Weights of a small GPT-style language model, trained from scratch on English Wikipedia.
Size: width 320, MLP 1280 squared ReLU.
Training: a variant of Muon for these matrices, 213M tokens, 6611 steps.
Each number is 500 + 40 x the weight over its row's rms, rounded and kept within 0 to 999. Layers, rows and columns count from 0. Numbers have three digits each. The size before them is the row's rms in percent of the matrix's.

# down: layer 4 MLP down (transposed), 1280x320, rms 0.0699, rows 1053-1202, columns 200-239
# up: layer 4 MLP up, 1280x320, rms 0.138, rows 1054-1203, columns 200-239
down1053 105:424584493517489469510432457507566517556429529464503493484464490532443587581519496546509563455516459528543529494456412546
up1054 098:502535436507560475476521582479478498515501485530468515497449481512493511556459580502503451525524504467478497433433485535
down1054 079:527517517548483461557450538432422552494545513440522506490475473536475532470423519532445489517528517473453505488508414514
up1055 096:523486434531509508576505509493461582485449493505455463430492454514532524573626499514525548482493424526519502512492544459
down1055 088:553444520473445486474474447439510598485504509454487546500491452534466501482491527479513497502454521451487595449530526461
up1056 095:503496480473469540508501494490498457557497498435458432579475509532516455497514528500513503457486499430436609486430488555
down1056 098:478508553462544484547530445538509544451500493471549457524491536524529501435535480455461515494456574440525495411500518480
up1057 107:559505492470459516421532474464590501516561568384528524505499555507552484504561492514522492555494524524492487466498585414
down1057 133:542532464476468476494540488512501547484430524474519450538572497473485382550487525517371446515455532535507460493487576556
up1058 083:552413531499471512459543518493488493444480461444451502549520574525420530495391486502499441527489521490525494516530484507
down1058 112:509511497401482507528453473479505460463508553506615575437514512525536496493523493566525536483527478588541529470515515453
up1059 098:564501490494459439521532519518469457524529545529518505512513534515530484526434460570495487518453549509469429550503530596
down1059 101:552559511547428537487503487428537484485490559556462447508503586515481488539475439488454470539530566445448448517486480548
up1060 099:457480504508522430497525557509456568540540554523492468466442483559523506513534526472492508524501560501516505574517503554
down1060 089:520542526435471524499493511574519530505530480484486534502469516509522532478522481481449487489517509421535428524599476579
up1061 102:492504485522568581450484530554460581497515513566475472439522428424498468464539601527464505467464505466511461424446527494
down1061 094:563492514493477516413477550471423481516496470476480477526458541401535464509500443444518529506455546529528543519524518561
up1062 094:498575567519516511553519497513547483465564490556489460501463425508570554522568454443503418464529490516478481465428497514
down1062 113:516558492467435541582494481494561434424488435512436553568551517532517589462521510572461480536518532466494512537485492567
up1063 100:512448494432489506442496550506420408541517557427529587522507468617540484508513558440519490476411459514467382544539483453
down1063 128:548456553462484469483505559505474520454500467461489526487501463520516441535512478519498503518407508512481492505446525429
up1064 108:498585498536504475522480413491446515551455462480509495488458480561497490491499511482463499459478533468484514561447570487
down1064 050:484571501467552472449504518551503481496560459482478434549536464507528496459540531413521509474469569543517473513558497408
up1065 108:561528491487534540540489537475487495569527556482520528542477567554453528563435444500480495492543495540470457477564497504
down1065 092:420534504496557460464456460440541555510530547532461503494520535418592442524493517445554548500459441489472537477600532601
up1066 095:485514484467487422474423536496433474542495535538545471526437490506501563567478491520519479465503486537431466464477510486
down1066 094:401548520588451552454528492438485499438508540466491482498482557495429457460484447521495489462599554538493407532479580474
up1067 105:479455488497533554506508429488509513475516617465429483376488480450491483486492528486523490499493503505460467444524494454
down1067 105:539516454513449513563491473385517481508443488567486489479538471462578450522436543459524495482401519512503578463503539551
up1068 097:512535554483571508526533478549460561493430512480546507466446541432471474513550449532510492562493505543504510517494455454
down1068 081:436547470516544554571533497484574533409542508463501514479511491520489474413521498576509539527546488527493531510467517505
up1069 089:484578507489532482501478467471447476487513552499519394498450471462466419534483542520542509474520475494542501495483492526
down1069 098:517504463495449587490493427520490428473521485525472498494512555419491506527510519557494423488460522547424423573564475527
up1070 096:485531485489518496408506492535524563493497465514518517516520499543506519519524497543516516504478498544576489495483471511
down1070 113:488559474512489504468481447444496516443485436512556484450518529543542468479462462455463513411517478508429505513470460517
up1071 102:487534514461443425514429549553527434549486476507488495462518490509494549400496502498497519582411483504495480474507539513
down1071 090:552444526599500532525544465603480487507462479543518472528435519450497483475488484479482501450496542574508552490505570521
up1072 096:418481508555507550558537538546512541503494548464452504546549490504502502526520516409494501386478564545522500476513459472
down1072 109:526446451481508508505430523453542497498477471460503516470468461438504481538454486555463498446484445487487436587517583499
up1073 098:489579473527517419493451514488448575518562539488515539469477488451439512547457500465471457480530494530497529554517511491
down1073 105:554519518429540544583508450420498498515544538484457550502535556506424500438513518476510465547518476470443480551452519486
up1074 101:473514536463522555495518515492477528449465447482532524434469476461582532457518508514534508466459457480516443483496580493
down1074 068:560534502562605512528504510542539507532460450491528498498461574532496466464538504456472530535530503490526480508549493505
up1075 097:507484488428458477474512479473475490479447478509466517481497538459499542503538555556509494554487464495488427553528491464
down1075 128:495520482531487439486456519544501516428498540483461466463485534469524497514526580501494506509483487547489548496519539413
up1076 114:506510510487504448501564497487492465497480520483517526587487543402528494464448458482514463530488484543426526538525505476
down1076 018:544495481515507474403491537513521520471491434479545488544513530509517460480513545507490466455465509506514544499435514498
up1077 088:532420507424426598461499451511554481505486514463479503544502547528490483545472503476545502447421541431461499518530448488
down1077 108:577439527585445496506524501547505575482550469532478472536521402477538467514535520547484477500501454495510524456532435535
up1078 108:518474499477478461477517469517494538496466546399499515459493424470478539513528451501515543511531494466469484505469567625
down1078 086:584498449490511455487437485515427498490462579543488479523443508515480495536532532550489516514535471514528476476387558434
up1079 115:428446571490499567554562497480480493442440473467509481456489490466542507462527472490499491485472492488514508473504426503
down1079 121:467447460502492502454448483539441541442515441512449465571609514435507523522507508483464533574532523531473523449537470485
up1080 105:512551476492468525468529524435440431537487485460538485484509528506487519573544375546538489557530543511485484502478474489
down1080 121:538523538636478479492500483469467490561508471532499458451481497503534545539482380544562467500422457545541500533514453504
up1081 105:530472563518503478429488526527494462551549502574458596507520472490452440374456515543432500447503501536460450482488445547
down1081 086:469437449515428412464603509520490489525530451472485523459550457517487423522555493529517544501558531434509463492442480487
up1082 099:526534536460517461526552449523492515513503528510384434445520522430481495501523450496479443420481513465476531514517487491
down1082 116:556446604550502480466424502537453489427454502497486479521540513472534408420529509484483555525535552516458473569486521501
up1083 095:587505480417494499539493481461429505512542506446517584476505509512429518476597536432594502509454488557573514509548468518
down1083 085:525482515535463539581482483475486514501518445499473498440453506457543568486493450549468561503477515421436529525471494476
up1084 101:514490539456455534454502528467473536553523506531503535490513515464516479556493498450492423489466457504485494449511630537
down1084 068:461501523480576482485446494394549523542463492553515558463519479547538480512519510583484531572477460494532576517528553500
up1085 109:463489537527509639469506507569541461426563504545499525515472549520481555501507494572536520500375587517486403537468532460
down1085 101:503507486522488551475436524500460535462553488492470476561457540510508492491514518465470540483419519588466485369551440498
up1086 087:460582498578507480479496492513447512465528487470523516499455502479591481597481525525478446493566484433512551488421565430
down1086 085:492560515507426531515504428478464450482470546541461526482558495502509522498475466517508475554464508509503555532494511504
up1087 090:482494439478467517564535529487548504605462522509482490536467486565441552568499532512587536493495553582511507499462482438
down1087 069:447480524520511478487507457481469489521623422464437485484484478553575510483504472455491487505483492506546511464537489557
up1088 090:401459484489551527482510467465491448506473514543487457539511495554527498509542564530495604455494558489522500560452545485
down1088 116:536544426415540455590523453523538479521521457573553544520537509514480448454475535502446500502466522412562510613539474452
up1089 101:493475492538532495462497549451516547471494499474510470532530507467486488487555498528516416474443576507420532412598428444
down1089 084:498435526560500452537522505540548498469578526504436466530502598461478482512406500490459494423487469435506570517547461537
up1090 092:498522498565499519479489502500465444490477505506549486444460477493557535519452405518530558557448457479472522520465510469
down1090 087:513500454596488499513431564422451503475522524527506549504462466503492447497461431540501519500511527466481503527476514498
up1091 088:498495511566474576464524522439511530477483601435497518472538479453502547469526537543529545461484495492485554514502477468
down1091 098:439443511459506468437458486563516522431530490509492447464534571485454489443521545510435477484468512473500428503491533510
up1092 098:483427513502458507553585546493435466449476501531474491499456493473462554456517505485445478541461491472514478464531565388
down1092 096:521422506536446518533500458511425469499562494506451470494442500496475399436544488525451514466486517490488561547501501503
up1093 077:478494488446526521471527501519455536535505526480481513477514465531532525482496579504557540505496528522542506474460529500
down1093 124:538465459467505481502438515562511484443491500443530532523545479450501530492455510542522503458543544524514541550502493471
up1094 099:433516488439404495487511466485520469532472522543533504498489526526564583412506517587462485546493501445510503559462502548
down1094 108:504530521487549505567446528450457519550495462475438520440504448495553552532505410482471552516518544568525431550481505498
up1095 103:515515510502562477560519496495527527516524448555473503484506486514469531569526533451538435443477559442531420502510526593
down1095 105:541521532466544485476536506444532529564619545579559510491564485547527546578527568427505491536464487533483539477541554582
up1096 095:528489459431434537550541517499499413547483561538487446482485459461457533531508503443554466527534493465510562455521502475
down1096 074:589489532497557524496460496478436506465412552421535514490453452477455496489495553466482520476537493557510524482518550561
up1097 084:428521572470469509537426552463488431511485495529529440527483484542539558463515501479500461537530496434470497514452548496
down1097 094:547476554442505514466443478443500547551409445500521471544472465494504419467492562441462543543572482517476509565528505468
up1098 118:424494547500518484440541515439544400530484480465500544504501504414492521547511370506528457520474540532520424405492510521
down1098 018:467471510464493495492385530445456479541538536515496530490485489509507463483484478506591634477534541507460585514526543482
up1099 093:514487487515463422438517511498581489464467518511480508487542575549461492549506515454528471426517525574469499492523488537
down1099 107:518593484448528443486466519550555526460433470495531459503433533467576585475458480564485511474548532456457495523481536491
up1100 093:408509566511551505517436496520512526554481478504462460535457489502488512480467591516567496406495484485510461530455523453
down1100 098:505555540441480453558550432432521580519513471530460470438433507437527566552544470482485431525441470478522550499560455478
up1101 087:502448544535522424464447495513440530431524506501503521484468580561479553495484515523526431525505565474479515515505508459
down1101 101:414505480567526516504556437514513561499511505511532486479471457515480572505534500469417551510542481564455485544477533452
up1102 095:548552500537499457489488433485486513498470463501468493461483452550447509507507447494513506474529511516522434466497571478
down1102 095:509548420495523527447526519486469511488439482478473531492486496542498462493453553542524451478495500485514496474523553549
up1103 093:493514488549458505492468504509468508508464474473538499408505590493397482537544499500484462560507500467578533490435502493
down1103 106:439449485514452512473517499484553484519490464481465510466524502527525451448491556485453532457592506520518484500522489460
up1104 088:526541486425456465460534519494515484434529500515474569487374495491598511591536485540443476485524506432504549425497494509
down1104 094:520503511473545533511551471505494509433520582484512523478561485412504524484506542504487487478464501518469440472493421452
up1105 119:534516534495479586511540459534565487527531547507484480555464574517536408482536545454493449429433500507469478469486403544
down1105 077:540478404517473567581547535511466473493587528552557496520500432566471489485492584508465484519439586549471542491470453492
up1106 092:494420518488423505459533515511585465455538522440502476542518511556539526544488522491518552519544518498530522479510509504
down1106 102:452492466472497455513479437471526554440519460432558614562533461533533512525455413536494584524542526493497447531590518467
up1107 102:514493455514477505405560509546530612528507488529539553524538510487482499522481468461564548513546571442440474510494527485
down1107 093:526418495508508470448531492455484478496470494518511520574447509598549446549455453469479502563505522448529496517499472495
up1108 094:460517509431519516500512475565461449498497540431504463524500521488437527490488475511523421447502445483509474520579514470
down1108 076:562425570527509440408524523496554497474481414497531557550539551528514506562525494473540529466481538496411491505536478493
up1109 097:532483496526520477512466526464476544525511489547527436466398486527397465522576532436453476492481508496521526482615504557
down1109 092:461572525426486499502538502523439529540499485525522516559418571547486555540530463348487465466526508463502544435571499527
up1110 104:511514550453527503553496443523429495496561494536575423551498451460486531417516509570540492468501586478506495465454509532
down1110 094:530548508471476398517504506553466554440463430494566488529520495460577520512462511500577482450510596505463503464500525511
up1111 106:488497526459485506538490530533507509521478459448491544512513468481439525525511513474481449458526456519528489523514524507
down1111 078:518466508495527534537494416479529503461537529565525589502607456512522570500486497396536490475577439572461444437538454512
up1112 120:494496502456518571435503541482523494523562461507585494491496521522453515498480572424503441603508565471516547461491462540
down1112 066:453454426465474522513466544489502486507538440476438518534529455547470491588518570487420535499528510506516500507460478499
up1113 101:481475492550515492503452544569479465525508442477490449513524496574429467463487585451569530599483572486535466425462473377
down1113 087:545562534491579507527527531483447460514478510545480480507485515460557510495542494493498475493516527540494501551451380516
up1114 085:509505427455520534594514508531516532463485435499509508509511453469454444500490652505572438557497458481511484478594485499
down1114 124:509543428449530491565478547483537495480516468510513480420554571488522543458543552494487540526588458511493485487527501498
up1115 103:542456455452488500485538538519511512524469556563593440548479504553511421494498511521553407504516512500526513495501471520
down1115 087:555494423516490495470472510408469495481463513475517475498458485556461499461492455540564549516498524492500413517553480494
up1116 099:496473523515463451476502478462491507469563549480543424558471484537469462478527503552415429493511572481542545499486455471
down1116 100:502478581490489510528555501538499530433487507477517488517512431439511496535489562484464578504470487563470487555519408428
up1117 092:484467473538432416441563472484551504463450540454506527501504512474490526592470513516536458396549601477554500487524567518
down1117 094:554485499558491528619530479507448432465559495499525551438547549507486524528505466493442517545466408497481478508493572617
up1118 093:435558510511474451480529513422503544457445535433444448439478496456601494509509528527546449538403493498476522531556526542
down1118 097:517509490437509461535504475546463503443504413497479534498528493463521540503463553473504515549488502467476433520508481550
up1119 102:550485500538439457526545574435540580523590507445473500463489455478455544467461421525573489554531520542493415562466576522
down1119 102:523438563489460499527472511515572480467441496499463483486495367576569450478461517557468470512513418465465452526508448460
up1120 100:506430454459531428443470548486493539478532463553487536487516478528436476492433521562510467465437556542478412458459508479
down1120 095:423472442484476432515454536557471481472496459572489563402554546541504489487491455482556511463432546505435542476532482491
up1121 113:496545489467516470488519535541536538545524541468468453504525475414532532491444551495468523469470577551513479499498515570
down1121 028:475395573424492509542564481473512555497542567521554501459408537467448517483514469457500499487484478511530478478482558532
up1122 093:504517469510504474466458428569509478529534466453492463505524461503504430476476509512520440494477527532544476484526453504
down1122 104:517494535487458483539524478488483499494619557478501535464438495518483502509511496417433431508518454445533551501484454477
up1123 098:510582563458519500507496506531514487477468547508491564546399474546492547485484468543534400483516467478450434513494500440
down1123 133:527501536539554469509469506471415481489493555447505437519454420525472509487513531523494494500514478509522532489461527426
up1124 098:483461517544512497541502505483486541463530519474435449527427381449567500454509563466441500499533467430569519473522495463
down1124 103:505478489579517490498518503457465474539521529556446528458547498513484529458519549487448498479541472593495570472510435464
up1125 095:505406495466481501520524490526465511490447549531431498513447522491510438524476540530523534581523512473555413452481454492
down1125 081:450499553564484497519468515464489505519503595563488507511478480561533489452564521491372442459436480543575564439556428454
up1126 101:507520447457438531548505473475470503449541524452501493562439409502490541541529476462547543495513535435580464525435477529
down1126 097:539574487570517491482472545523527500444477418452509474519553456505525537477486461488504530448486527545521476507515483519
up1127 101:506480476516565456484432546481430417517531495496487438521529541480555559557481518465500496541425527571430505505566577446
down1127 095:540540525481534460514457463512470499468481411548549554555495449547563476539462516498552472499456544520528496509501512498
up1128 106:469448510505515492537532471516477547532445545490537562523493543503445554506530516497542523502434494540441496478509431490
down1128 096:494460495534475515528492526465518487559522463476491390488500439494470528550480431571452458475604535456530457466477491574
up1129 096:478478425518522540490480455554515499448495539522569502482514473500474481540506562466526498472440440439483537503474511490
down1129 112:504462442547492515437464427511542506438425488508544504502477477537478510533508458525508512516445552453457558542506505531
up1130 105:566476531483547544490457500499417525482586531504455468512478507577514475546568524474496490530506487493504470562471474522
down1130 074:475538504449486496534479414505532539532464573513527498477626537446573452510556488558541495476481449433538518501542461496
up1131 098:543498493497488562569544507557467498451515499535512530557542467475533505529525479500525484542498503480460517470553456464
down1131 109:521492543512498503568485508483519486482491507507537562490546461473560495556509420601546518531520503412425535500442444507
up1132 099:507524542479465508488556534461485490516464519469510446476477475507458482446437464490501547511500505525515456437533499488
down1132 043:439551509446506552516355461527556403436496577525491542536461472553510508541540491470484501496519513500417587458489460544
up1133 091:487473523503419528519493556494509480504523484510485564414514548474435467527517474386489441544492519582498435550464474481
down1133 108:550468554451444449513539455575482509501590460577512479463393540610440469497535497485505527479483481486501458561493482541
up1134 101:420467373480427631521485489534496461494517491423512514487485497516431464525501479499476551494443495590493486550526520451
down1134 097:479541490495490550569551456488515456615507457499557478476513558484471484495520476517477491493527510510480469578559580485
up1135 094:524482535549452557555543540471503527480526471509520517521516455482478499496494541464527568555480555471511451495418454465
down1135 106:584525551453457558550524495495527486535581502469460527445449464547494425469511453463542494564518520530540450432459517446
up1136 100:475450576535493519511508437412538517477486489456524494463509482487505449500494543531494530541509467514474477461467483433
down1136 129:453555518481475543431496474505535553549558568562592449466486522511490517466415449548514559444524465546438497490556427459
up1137 095:491512477575557437505463488462505499482501453429537537534447467470459476473473585496543513544517485589507433563512563549
down1137 077:536568494568490480532367451424555462499501534479508475473565557463518504449522528481454507471611471415476466502529522461
up1138 098:460504504497430507484525511520516526495466500495470480468488514456455495502454522423457486539509555473558466452426578515
down1138 085:504469545533422497572465458569466464490502474464537507412545506473522512484476505438564475494491522528543500498550580461
up1139 101:427559517545506482534457519536486542503531495555533488440483451495489586475510543480533499495538449525506480457435527551
down1139 098:436424544489504537475450542453550473512463392513488550507553511556494484476471498524444501494472522445520580521504508628
up1140 104:483497483490473576495489508481590512542543516488552488474461530387517558512545453522474535528493487450487459416442524499
down1140 112:513480480492428574514490496512458487487589528508536569447531518458562479476558540502513436526458483387556466465538541505
up1141 094:502525502429534475523525488540511538429477437456489496464429463467483443488519468549572477509455473497446462487455575501
down1141 111:469513558420486512451503519512458516547508491469440467488562473425516555521480482514468476440481511463503480529452596529
up1142 096:531559518541498452496500507481507465511425534486617510559547569470494529534451500444516473493480508493464439452473519590
down1142 104:536544586539436538512458365459508520473420482491480547454511465551508520585463402547525491468459442531472469525501506512
up1143 108:551491501548530513477527570544494468543515435470504452551497491455498465489541491521481489512501529492492555524529440509
down1143 136:472537538497467506506531518569440461464505409535478563521537502507503491543459547442525492418518511515526466471442457559
up1144 098:475472489590503505476527451528441604482510530539439451470521459451478504508536544496539431519458488481507446502430506538
down1144 087:493531438467426461502556527493406484552532480507496454537460489456502489491508448452456462408485559426517458578495481549
up1145 105:505542469481509511482493563478482494508458538554528524412502475557511501525522533483522540437568495538489487516563414530
down1145 121:496452528508520509443470447492521431534452460566532508531562493530533543551528504491487523526460478491497512515437484480
up1146 102:485505490463526493444578473578454546509478462515458503474481455455553495454520498531495484445455505525486426530551504498
down1146 110:524534509487488449538476471492426518546532462466503520528510485486469499493501485513474516512445512515410457508399472534
up1147 103:436413460461487510431581497493496534481549537608403527493438477491531529526496474471468535558507526482489538491577388514
down1147 098:571492560527440447590506426541465588546504499461456516488450489524526497485455510511527490511490530490484482554520475481
up1148 102:480506562474502463472531577456491441504523486500439479541454475422490469488471516446487513481539516502515535540481486479
down1148 116:535574502507521566470460543579508493493521530503422497494516554413540515469505471571432590511484462436500445502444436545
up1149 102:466553532526507420513503543510531527483475458509405496579553496539552465559529487507555489514468471517473577575489485540
down1149 124:458538491575480513489448485517475493514520505415459512524486555535553514440543475487592501496512458445524511551462552507
up1150 101:473457554442486553594503456484502493564549471534446494561495569555487469479515478584512600457422479475490459446471510494
down1150 102:504491472547490474494451471507526475553486457505525544552520522485417440563468498426500482557457489602497486439494430518
up1151 095:564506511541471436478495533462521474527437512546541513469518552401515457426563462473458431432473515505510513490505515513
down1151 087:480522467488536540565515521464478496505495438546508543500439501476529527492506464491493432532540501488569511459529499560
up1152 094:471497495514510484565555476480465503454518534523558528525549456458447499451521501529537458582483443580505468502535441424
down1152 088:575513496537478551545538459512495504510570511555483503542554530522508483425512467512534479507514496545509508531509492453
up1153 093:538480479460507461517543441505493560540460544529504425464476535444544480411466495479509470500495507526501529471492497534
down1153 113:474500506459517499604420503480486421513417503527511560538501582528496470499518489544535470514481478417436513492502504564
up1154 095:481496472488510464473504547479447478508503484407537433462453521462445466499424543481500546529486479538515490489477526473
down1154 096:537477550451520498442486548521455417414507513501571529445510543529407539523468471485484529580474487421483421506445489513
up1155 086:510536504510458468523577446485434476488464542528556485470471460496495494467515440514462549460471478563523467370427540600
down1155 104:400538517566528465503516486468572458479524500523533540462511556476515477559495625477452421516534514517429503527551553454
up1156 095:471548543501462509449508552485464445456478533443499541496475519491479486501500514437383555472504477519425520497600459508
down1156 097:519585444414485495453506510545509491551562475519494471534427529525522453553536505464506486486546482437456511499537535503
up1157 094:474572514422518429458552506553396483558513514531482487501450519602499475474499522501523466457532572483526469487520516520
down1157 079:513471497551527494421580502563504514493476470562434497484485495504470408431573486503503490489518451480523529532520428499
up1158 092:453471486491470505518465487538505564488462583496477516490503412478531535520531479425531425557478565476521520551522460527
down1158 134:523474416441441476532452496461594465468556533509548543476510460534517468492494513520419438524509490470492460500537478493
up1159 105:457520516524463500464555459534392425467515519513589569506521486450489544507419491441520479562526510533539547459452495467
down1159 046:460584535503510562484497457466481507520417518511590478519512458458483506476459500471492455507419496506459491524529537557
up1160 115:541472505551481508475474516417545562529475506481531451446483557519503586505517542511486547506445522553536527571534546446
down1160 099:518447510489486474526526435512428506499484419573474504486472498475534523502459560534540504507440534521524524526531443513
up1161 104:454512515537500514525533464535519516489536481544493438503497490512448508550493500413529574599527516505542477465495502530
down1161 107:518484522499517447531542584541375587491489533544512502533523518490499421518525538432473594543451481354571521551455445519
up1162 097:506494560500539474551525486402509446489441511502545520442422520544512504545504516518503531412490534491496496478503462511
down1162 076:494435515494511506497502551468496522480467461450460456461536467454533486426481536473501536410540504494528495461555545440
up1163 103:531584529509540507447561485513483504457485593509546542480474475492583518487481511479491537560515533561572514503497537455
down1163 119:464494516517474468506516450534498527505447518496545473478480497532612559502390487534441583507507461548522507529514441495
up1164 103:495523454460482461539460568532475516511520553446486489534510479505425499514526577571473503543490452524513494501487544522
down1164 137:519455552410521521490505444487483504498427439575490525514488486569489460508496507487509476583480485493436512490440533360
up1165 109:435465510464458524490529471512488497525516470467515497492492528512560424538499543519464493444465428509470523396559504536
down1165 102:435426456427597546532454496566540510503462509452536492509493493561627517565567561468472626507442473525582504453543500476
up1166 130:494521484572515480519517507535526495489465519502495441574494455464506495509584445548540430577453504454534461500484501567
down1166 024:503508482513518567472497427406533483547579460433504517493516478459449515457492514512505433548496444496532482501508511486
up1167 106:445434516528515492447482494501506495473494545532527536504550502562557508515380526550469489488454480411506496514542495494
down1167 101:571450549486426428524420517501534453510536425537468509496476534549573540469458514425575522493530533418498495531544480509
up1168 099:519520492508611466439513433558432464542495513492481501428471477458477568556535500458480477534468484477455477463449482461
down1168 096:492519464450508467429445521481476556414515469495499421481514551519441507505496531480500490486460509470462566506494511485
up1169 096:558536519532518497579545531506526454529521490539471456493514525540489497423585492477513550409502508587470477418449540464
down1169 101:475500504450491530526488526497519466500501503500529510551441495503521473567539526535459446523571447492493454455528487485
up1170 105:492453542494494488419507450519559454465493516490524523447569457520443515438459452525514497496463529516556559526437524482
down1170 111:530430488493489440506469544485455488552474552554525525518533458562448514468543488478487550469504522496507419574518594463
up1171 083:506533480529540471577561562489526530478487525553475520551437544427494479574560512494561518420520538507464485488464479438
down1171 080:453516486553517516510536521508518545480520508493509508483483497513523475532493538519472505502469549499460549490490504485
up1172 099:520536589467487456479437523514475464496483517488476453503551566549546515406506508407459501514459509521488507457492488506
down1172 124:557498476459457507484507471493513519465519511457419539389497499553462534492479524409600475524468508458474565480430510549
up1173 089:522537516536491474473515532480484533470517506541487532440517466512486481484454493523491488514568488438398503434527475557
down1173 107:408575501518534490430575452485506534468462531525529574528518442533495547499431503484440549465516525584532447544564523496
up1174 096:549496413516539529493530508484441544467565505540515487489484504483486493431431532504521541499488478513531477608450423458
down1174 112:537505480510494479497495464509499528569566487452575491519584456467447515473480525549538524533546470535566574583496499579
up1175 095:489410529506540487559526504538571437489456423472518516527475461435474542552463533513520481544479482490510510536452514500
down1175 085:517429502447509506495531521485533486487505487582490542452534540515508473514469575560518493551486463499489473599496472486
up1176 102:466501533507445518436522451534469551576474404511462467522441528447518415501571505514487558553495554503566543490539461453
down1176 103:500491446467468516463506527492500491481516466437362533540509509499460465511513443496504507539493549466472560463525520497
up1177 098:537403481539502525479471509497470484530511472462534496500485477544503525508512514547428404469487527538534556468546490442
down1177 080:569510517514555468576455522511498537444472534496493520463492506572546507464521461525469463484527439548486491497505496529
up1178 107:533487507518500442494478484496570500480456492463561432496457545527407525485477486419440436457478444499617480455460522547
down1178 093:496560413575425498486508473460544480481456586376543453461527492489438514474491458501480514502491507450528567500469510448
up1179 093:492486470533496493491511542558516520534468572413487520579470544572456521485434496505510527504472549528484447567547552531
down1179 094:487488525508545496430458403531526479430407473414525564540496565539472569497476422451472503453463507462541453561530484484
up1180 084:497500547480463465508495565405554438523500476520508480496477515489535532469487510500498586455468409489569381475508484481
down1180 114:527607476419410456494441491488575453483527472448512409474464479549469529492511537549522569501541430560488531480522549547
up1181 101:550473529426455442435495559547478437493455536480470465565473463457436455476453549491407532543521471465517453455524489582
down1181 084:402510532559474467476487485451582579504481505487400542533458520528508447504496439537520497483568507521437590475440472499
up1182 100:538498468513505524558567499504504489481460506411530512532518493463502560471488502500459531559460558531452503490370553495
down1182 123:520495445579488457537466477505410489546534530472476495494449527612472442421511530475451473476528481499510508506476594510
up1183 098:475549511446510447500407390477495545460463518477506483516496510459455553497511482493461524633517501507485539467506504470
down1183 095:507525527487409460459438447461537516472494513515541448526574516499451480508477475487487525546488516457482417441584516508
up1184 114:489501492491486523484529479515456434463453515415500545480428448465547503512550522543449524532488476471622500556492536447
down1184 079:518500526492453531480495465459493568471552514521585501509465461512534475573460539494407562552517524585546557537457523487
up1185 107:530461390551552505485526548438563436501489478588451462550467447460453462481500535513449503514531494439507464559484517564
down1185 091:491546464468596509473493445438505472557500520519530479488516454569533521504538556511492511483508491499493565439524479576
up1186 107:463532495479539479477501499537462453480532505479453454530549446504505484427502491463519497451528477420524553565448500490
down1186 081:507495483511503578476510520617513390498531539442461487537455519519557526433546442468465521514508533478510505512533473508
up1187 095:476489616436522408482438437446549426528553567570516527507508502504482547497476490482527514544551465487529557402546545513
down1187 066:533510499495496498458492581470520427473477461535424568489538540495407590465523495510559541517487477507523480514476469527
up1188 105:535541458489502490434527475512510476562484493479462456561470523469471552577470457502483459479493507423505548493509474443
down1188 119:445494549507456452427530559479495545536516495526455533557493513522480485547524481529525411485466488513530533555463507479
up1189 097:473503515518538458564465502526472490495513479529469565489465486442471490479512489476496502523465522544449504496526500508
down1189 056:457614512516552512487531497432544561522523526483513533380495506482454434545562439540463481514484473523511485444547468527
up1190 096:507529487477485546461530468483395426561447536478539560533456491553500532453467480482476505502494470459454448482496474519
down1190 094:466512455418467526531480424491508448511577494445574510482484556532479467582400489413532505500524494462533504472466489455
up1191 103:517495500459509507440497492561533556452464491505510436504517526511477478484505538494479575505486530479494515528445577477
down1191 097:481500548450499494487498489446452506491601540457562473582558504501406488516486440493498466518503538480547449503527542469
up1192 145:486579487534460531466624543532551454513505548510499457535421538520565532517442431515503469481452515532513517523451475478
down1192 028:508513499500492527509508514549500419598513524482478510521509464511539462480514418492468527482503473478497533418511447510
up1193 097:532490426531475462484519468486486481491475507529583413466547517451509466557529544518479496523484506471517505481475499494
down1193 099:481506527562451452512543517512518480470468500531481406467456443497511529538477481528473473525501554456479424489498530527
up1194 092:498495531542446561482542532482545486569524460453485486484487579454473548483461516466472430541516526481486531468512540469
down1194 092:473513432463465505543458422478563409458491475464547503542500531534512537482524428526463552463535471484458484483498491524
up1195 101:446503483466457426483542477516434500511527508608412567496492577510554457477494524457573468482464552421531481533510548531
down1195 080:552521492459522473433517530485464498500524421521436542455565548459529483413440466533486546500475526496515512521476489478
up1196 097:494512471508499533485530459505458471490471489511573527462440523525448513550490537523467503434578471470590482507494501473
down1196 116:424475522506456514454453501491485496494515492518566501460514553440523494531494470535486509543546540525453535530439539429
up1197 095:477491528472428533493471512486479487476421501567526492429490550531539528506464486536493454530482509506581464491501578475
down1197 104:460489463503467465493488521497462540599484526575565493470554508558524488463453494529507589533536494570509490504598522509
up1198 109:429550451438499488501568496534483523484526540509525493492516543452486497467495528497553449493453552499517509498498489524
down1198 083:511582499502471503519458480543461522508466526462517455523459544513447537492470474524519469514425568542472553546467545544
up1199 101:492474476470512436480573465417574533437515545490449509550488583449488494599451520523470583505551540540505579556510509492
down1199 097:542492411516524424565404523468571526398543494505547495552525564491546480592525485464476512544453501471510584460412478499
up1200 083:441496512436520471515526470540516429544504467463484473573461484506482493478434510487552543514535487436572435478463540480
down1200 110:532433478509488400438453490513443476490495486480528498488523458555446520592498519556515536575434507508500480510455441484
up1201 099:434492521500442524468493525512522503545458461456517492473517517432547508498583461530498465530495527505442533524440464557
down1201 088:451545551477495558507463465543502500504465486554508487495523453510454480484431526508541528477503538499472492446544528531
up1202 093:539456469452535443478472501484452461520429571466577477445447460512506549495456516456532490478450469475465497555482482487
down1202 076:469449498425477538461507497472540469496525459539487576476466492537569516432550552502465503433498507542457466491574545484
up1203 132:471462436481501468476528553499470528445576581499556468553502555556507503551419476519487586434529456530467479461551527530